Part of a small language model's weights: 16 heads of 64, untied embeddings.
Each number is 128 + 24 x the weight over its row's rms, rounded and kept within 0 to 255. Layers, rows and columns count from 0. Numbers have three digits each. The size before them is the row's rms in percent of the matrix's.

# o: layer 7 attention output (transposed), 1024x1024, rms 0.0167, rows 744-767, columns 896-1023
# v: layer 7 attention value, 1024x1024, rms 0.0188, rows 745-767, columns 896-1023
# q: layer 7 attention query, 1024x1024, rms 0.023, rows 768, columns 896-1023
# k: layer 7 attention key, 1024x1024, rms 0.02, rows 768, columns 896-1023
o744 131:101105123144119027109103094111167134144150162108092102131162121162126110142164141167141138142153111118164100085136109122091159133106151096113172152137127131125104096138122141125158151136144135140170115125153137145155124105151083162115133151163109103143120148168129110124115141149146125110111139166136125090158154091108124096094143129134125076153120134101129105106098131114115117112153
v745 130:096101127223149149150145107116148147120110155114137133137119127154136126127138152120118152084115141123148105092152123122086191149140104144121136086103101149114137123145144135125114167107113106090117136099112144118076123142119130116109055141146140127117086130148123145130111160102174160131103131106112138096171117169110086191106096122154134119107166151141144160150129117127153155087108
o745 134:139128082112134117087136134157137166126133165099113137145154125153124112127133141126106071172121136100163144143115130139133143155106105105172174204119116113155129135149175127166052119102129140132154121096156166094121124118144165123105172115126109105131124108129132142157103116118138090112106150113136130144111138112168163133102095146114127127119062131139071091126137124135130135158103
v746 127:147147120130141135149097098142114125093116119097109121109154140151127107112110141121148162154144192122098112149139096149186100139077174142104107128094111112110092116159110088099103095089102120134125122088122172144145141153117134125086088153107116101157150149158128097154115106135119121117122110157104107087154126073153140104115132120124118124111176115109131090109130141096089102111156
o746 128:174115125110164144128170058084166112107214122136168121117169146095160159147112132146141115140114184169124125127119106096113149137166151113095109120133123174129141114087140109121151161110133109147088141151161153107098100137130173132126158120118158115110138116133104191147147144139091136136141151111146134108149151117136137119135180133151114151112079104198100125093165103143115180107073
v747 128:152157128163121095083113064104120122117167133108100124143143119168112129145147121140098182103149119167137124134110140117109073135176121126160151100108176130134065122117136128133127146105124137130097141131111116134162122083128122129132139095131138136150151121130135116099141130138150117080124136138150084112138142142123109182115099090142136127128119102123227134129129142165137106138090
o747 130:132102147133136119169125134116101097116099063213115067095067120146160113144145138144173180124130097147110118128135128077130095120083128132075143207118133139139145108118122110167096113125183098115105129157155108132152138132106135161133148115123105091128159142129084151096094131137079123109114144102165134146125112153164101148138080138061108120099132102102130116129143101136131146146142
v748 127:147157121109112123119142138158139105148090103135147107086123135144159174142105119131156122129129147155121135115087088152107156104172116126102148113148122134099149131154087152126129181108115167140147122140129131136108101125137119095137157126167120097112170111122153135131172118134112093178146060096164091130138105147096084124095134140167125108140173081113088137106168152149118103145120
o748 131:146125164127131164145122159087134135072097122137100119132087167130162104113168109133168113090140154125135143132130133149096149175065128139117137091115144121130154128081114123101174136142098116142108113140154124122153138139114152132141116149142131112117133084156158103093124132131143128123105117159129145126138182125136118135147142089113107173148118153086138134130117149110134122099111
v749 129:156108152125141131141100078124119096132105115123165116124117134121115125138136137135115151131143111064128154133088141137135133100171163126157111169109130153094114130123133122146109116104129129165109123151138106122155137152145159132131178159119137129134177126139120077092145097151130190131155120119093071161119136164117113115134122138086147131159120138111107104158195130083145132165170
o749 132:090148153123140140110092130102122131134124121116161140151108126149109203144183115107098088130134113145121127135175106102151135173109154122152147082130103113134114136147126136094158115116072143103094115083149161131151122133139142170122081186156114157133109122106113122150131144134098131145133097122109122140145117118140119135153124149126111116140121124162115172138119139166113100130107
v750 129:123118107129125119097145108111130095117121088117148155076132127118078139138126170143132134143085120164134121142060141103154165161076159121117132166116120151116126169171161119084158106150108112096142078104071151127143154156137104101116128127105134090137128133103160118110125141135155117148140096161124096112089141131117146119122082142132130090124125140149136124115166130104105137151120
o750 130:123110160153140151115142154135143156097153135057124099163083159174158109163104124094098128101135130104130161146131114176080125144138110108138110097117127152083150116087127100103122160097120150132107143123179098062142124133119115135111115134091141160140128142102101113119115128116107141108142138109118125188131124092074072098118123135122143116101153133143113086149087145107156099142141
v751 132:102094133131138144067115131147089141134134120109103123166130097117139130106121161167133124131162076109125156108162170104120144127147107149115123150146106110149136152142141096135133103131114118113159113134141139118137119132130125100126113132129155117147129118137082126097109080151128111133163139138114115146114133078134119184116110132153112165110100123123181143147143123166171182134125
o751 129:101107108140124133131085170105110126131146081122157115094126134127131135142161112149127113120144115133119128160097102109149116141113141097176128126090134116135151141149146092098118159136134097125070165079102079129141182113152151141120114157149091153096130130129114104132098122134162154125127128147138126130109097101135171166118109090085131105124096101135181118165110150120094106144168
v752 121:111130167140138114097112153133120122107136114125111135200110144132180098135119135129127090191124154175152115095079118138084159146083136135107087122150138127140104104131121129138090145122086102167183124122128144134089120140097147124113121118158143128146101121182093125124136112145095168109123153172109153097159147132136109141169112103113154104097120123144136121147155061127110139120140
o752 122:129135122103146181139150119117118141127124161134134108196140114075065164111108167114135127106076188123109120121146082082147131085142117118111164116089134167140101152120125131110111101106136171098107119135103100141085108107120152151120101165127151105126093126147131130109140110156121097130140138106163128070112120110165118095080115174111118140163111129095119150135160125150117164126120
v753 131:132111103119132143122141162098097089132120093120153126159085143066147186140118128138100092112097118157098103125107142150114149158124069126136142111122120138132144109112130132098102112146166139099149122148096107109147127108143092149130112122102137105136156079145128130130150147104148118114131122152130133118151127082116129148106149155090126098121119129133128148108136143142140136131085
o753 133:102150072116143112113148113093140111096177162099118119168137129160104093108106104168166120144120132127145172107126143110138168107156136149155135089132125127157136136097143132119122118134126148160119097075114142166104154158113154075167130108120111143120135116093104126111118111105136139106138141100139113113169104137157102174148112117107133127109117141160115140139116071091076144116104
v754 127:125105096145144147082126168105136107134123131126110108128131096102138090129116109114173145076139149090127145129116161060118141138143116146123114123098110145086146126144087140137056135130129135169107130137113143129114085145126096150089102182110112100148142138133144099119128091074136135112127092126147130116125093111112071159180122120126132141142134144153105153098133110184134157108087
o754 126:161134134127122154131131107145142125140108111105084136084103116146102101113082130148132091101134112119152094118117141136141087140107124113158121140125131135100154114109151147133185126087091136146098135110142097135073172118124153089143109119130157110103138165100133111145169135160109079146139129122104108122142154152107133128115135125176128149138141103158133130157116139083130121141165
v755 128:119134150150113143133121133149152101129152166087133144116086089152123132150105129160114165121117114150134109094118115081086124125156146132148125114123115081135126088103155148086141146093084080132116106146094123131091174156114191124171138140114084094125152147134141159153149168064159135149129123110162154143090123095126134151160140141134124128141107111109101098127135116167128136112100
o755 132:111145144094134074127120106146131125131095100176122094141108156119161071099145127141112053143134131157121168142161127124148179127068128111130102087136123120122166101170141125162129100144123105129128167127125130164119092147102104106118070136096122139156144153143145132134118129127098114131110088106094130120158071125100107153143119136087169116139107135136180115121144150109180132104116
v756 125:136168101117134125082154091129125151124162126114148132160110165114152156177140108075106157151162138108150098133156171118120122143131136105130127128106148109136121114138149103102138115178147169097125085112102147145147182135108141109102145118116152117126152095158131129107124127143106116137124122101145128075125127137132125138155107135162136104148123121111102175103114114152143124152099
o756 130:127125082154107098131133113112095104158134127174126129107141158130074112138109136144133156076122167116118133118147125137146131120126072138148180139143135128107114098170114167127122109113152140154172133133117118145122135084131127157108118141210128120101123177173114082139128142145161126083162135122105143146156123115158096155091142098112110142099090091154072094141144144121159106102109
v757 127:149151123123142119132157148139123124159130164085108151136088127143136103112128105149161173087131128133136138122141142063138188123145125119135110186082131133131161111076109122161134132109110178169121157159074146067155167098140154137131145114157125144083125172120141117159138138119128146170166104089142088142153115139113165114174115105138127126154081102127173135157116148081126126151161
o757 126:118155154113139148099161118112146150144111106099139156149147101107116147156129123114130115154132183159090162120127113172126100135112145200111117076175114107130134109087125122134144110151139123094124097103111154151175107134118090131141156143137138178179154121157142157062113103062124146101139126114120119168131131151144133137137143133137140136107159115141111120132118111136109102149155
v758 127:125106157162106138177115113141146106120163099101124100102086121089138121136149148147118163115139127109116139123138179150115084116180152138106123136096134134140119131101098111136132139124142095124123131176148125176163110135117155084145085131135114124153118167097135109110092121104148142125148141089130164100105132148149111117108154131137131115159122165125094137103149102131136106127110
o758 129:069119079123122157138130137098095121169155153107159111167107119129111154134149115106131177183126135167124163163124119163144153138085127103118135133113128139112134138133115138113118123110140141142142094169127136123095072139133132180107136141136150155141140159154169109147146097155176118140148082087149107123125103133106117114167102124152150136119162098104148143078141110112119107136127
v759 132:127157146130123152112131158125136067130137143103128082110150122146119054061135099126130109128062128181098101110110146122141094121132101122099178148118143129073148127123134145095132190134136154139131163115141077129173119119118100136113118134137147136131103137092122145117161154126133117143079113161162168135107129115134117129165145136095147126127145118130146143132124100098119117131145
o759 138:137065112107147132118136143116090141159118118117128114169098144095103149144132170156136169127125137120141145124143105067155129123108133126091085161124130131117112131058120135142112057099141124136111096160098188128102142096101129130139106149137103137131103106121127104119104107140165136155152196086113110123136122122162165161087116092168099113137113153174143082150110123128136100133111
v760 131:149120118081114143132125126121100072158110132122107108126101112126104117123126124129136133098105113146117120130144141135126109103147134147088088112143149116105149109122130066094106134110088111101091160154141089141112137144147183147142127130073121132113119122140131102145108127185087095099124140133136075109139123161139131137152128129120112116119121112109140145153157103110117175121142
o760 134:143148133142110094109116124103079100123121141106146122104158124155104114150134127134137084123145093137130154136155130132146102096142179145092121153142113157090123140129127135131159109136097116138158133187121138115130120108145083106147117110142096118125137121156128100101148114132153178124100113136120133146157091160123165136116150127159137145112107139130105128088132152145106091152129
v761 125:147147090130084126120107125119128135151155124068148098144145153089107158149139119131101155106137125126132120126101135072108157136082145114098100146138163125129148100105112121095091175124134134192131093119117095134137119166118111160115170114122131124135134147146085099133155113105139130102119088180123099140149107127126100140109150140112151108148109112164143180141157129127108118134098
o761 129:130116167143136082129111127152141165119099147139090114128136148120120129087142150144108104139193127115126156156111152085128116177150107130148116117128092167193128151096100115134125096165124125113092148136150136123102109154134151140120130121126123142107111158106105117133127153143109146100125143103124151144104116108162116105129174143148132123141136175159120112131131125143162104135135
v762 133:098091139124133141129119144141157080122132112159089151177158132175123140142136110106148097139122102088162153152126138158139105112147132121118144099124166166133098110138121119090120128095114082101122101124106130141140157188107163134103148151138141111114155162129113102141126161107187146124153131083112158161145114142115131127141156110094117120147144137152152139128123131129119144113064
o762 134:147158129136105099145119141098154169093151167157193112141141143139123171121108120107145121078104127180145140208172155093104139159093125127130156201097147176135153098150091113140126117129093112132097088148166139125129117108141111153138100117092147128127127122116111111115089109127103118113146114128132104145149112132125096133141106119126116155110097102103063090166136117177122156076148
v763 130:108136129212142120077134140106152152146142128126138112206136101130146084144099159207143127098101127117109107134156070187109179104119116111116074109121146174067133135158116136140134130134124112130116081071145135094129142117159088092129124146144122131139162129060090127128117109123119103145133103101147131121120108126132155139132160098182116142145123120168118134152105146152125130125122
o763 130:162119149068113171178154118150135136104102115109114159094129161124106132159099132130163162157151148138143159130129082121102121089135151138144116109130115133143132120102151110156116105120127117163121163132122152131154149136111171092138149112154146118090052129133112141127148165128120122135153174142154113123117159129157128141112133155149141165114138178049085153143105111093086133153132
v764 134:077130108117103134094134124157169140162098139112132141120116132116101176160144061132137124152091127160165128165095126101130084113095160143084152112161104166104131153128100132144165186111081151149142117151084094153139090111136132108203122125090105134125147156138092176126095106155171165133105086135111146125141125112143139196121129133116126122120140130105159100107124162150113104104120
o764 133:124140105147118123134140130118107096170122137172122128124125109119173105146083156117136131141159161115104124133134127142110109116128088142127165067120116140124151115110175130153084131110118136130082113120135120119100145154121135146080086094147152072131130101137120140157128151167134120111113117135137115089107112182110109108090098066119134129118097119154157092145130105125181103132106
v765 130:102100116120099114110120115138127133105121079133131109135094134109162149142124101118130106135123162155126129131080087165139161071113160121115158148118146125143124107147109126102093147122145132134126113109133095168142131165109138057143153129142109161178127110120150166157144131143147102097180071126136127091108111133145128087101114153141119147194123138118151153118170165122148105140138
o765 132:107150171112146122094135126088119166116161138093159116117179144148086158127124119101143143123104132194143147123120088158141112109095075114142129089123127127134107102114148144150135142121141134144126150166083141092157153094122164127150073120120132102141166110133122114089095099154122133115111110125145172146149109077136113164135167134125118153152135114097103110107136136146097093105073
v766 131:104197123152150131127130115157136136145144131150111135149110140166151116153127102109176117170163134108153164149159116113149093161160165123134116084137122095135105179127145144132101140175145140097132157142105112134153099110131160202175104120103137128163135111130144108131125089106162112110146137133155102102136145091138077132150138130076122144104114142135075123133107107120153108183166
o766 130:148145136110104142135154154137176134148099162112137125118110148102123114117113159096145117144121122123173139139104125090146157099129146148154150137135096090134109111114107099116154109145102104132128133116133146092082150134146116087108154068134123090144121056131098125161141152084141100154134097123099111098130122150130119114112140119171125158132093143135145105105161138123139141107133
v767 128:138114095137109102151099135155118110054090188095102181208163083136126098156123142140184132118128159115119107108160158096144165101129116092147115087139122106130091107137148076119136117101096108100116052141177178157086142096121124111156109108144121144118150165150088096119162137098131106137127111127174099112123134123129094117105154130115099124122142106122135092143157104134139095151108
o767 132:122148123138119096113109106116113133139137112087133097120083169188161110128145077157089143089098126119109111105074080147116104112075119193091116092097130132124110110135076156129138101142131159189112108132130097088110139149127131107109107119156122137166167158141156155139098108120125109124074106123117151120117109121131145100149133150105186101164180149111115106129134176092120144123141
q768 116:143134141122107122130157144140123128140138134111128153102114146130133138130070144116097130136094152142115139129130097149125158078129130142140157125091115092119100125129093146147101149086144147144106151148137084150119135095106136158078153137135147135143145117140131153127120138094154125137109114116140096113108135147140142151113165123151129109124107114097088137094129179133151127117136
k768 096:107141148136126104114058117118127108147108136138120080138143087157126131110116158127126119186084130135096113128122087137119149114096118151143137164166124123137145163084111109073134145139165129105132146119191162153165112138157147117120091111111133124116127092138130167095074115076143124175152096125107153130130153125129163122110096147130139160139187143164142106153171111104110124124114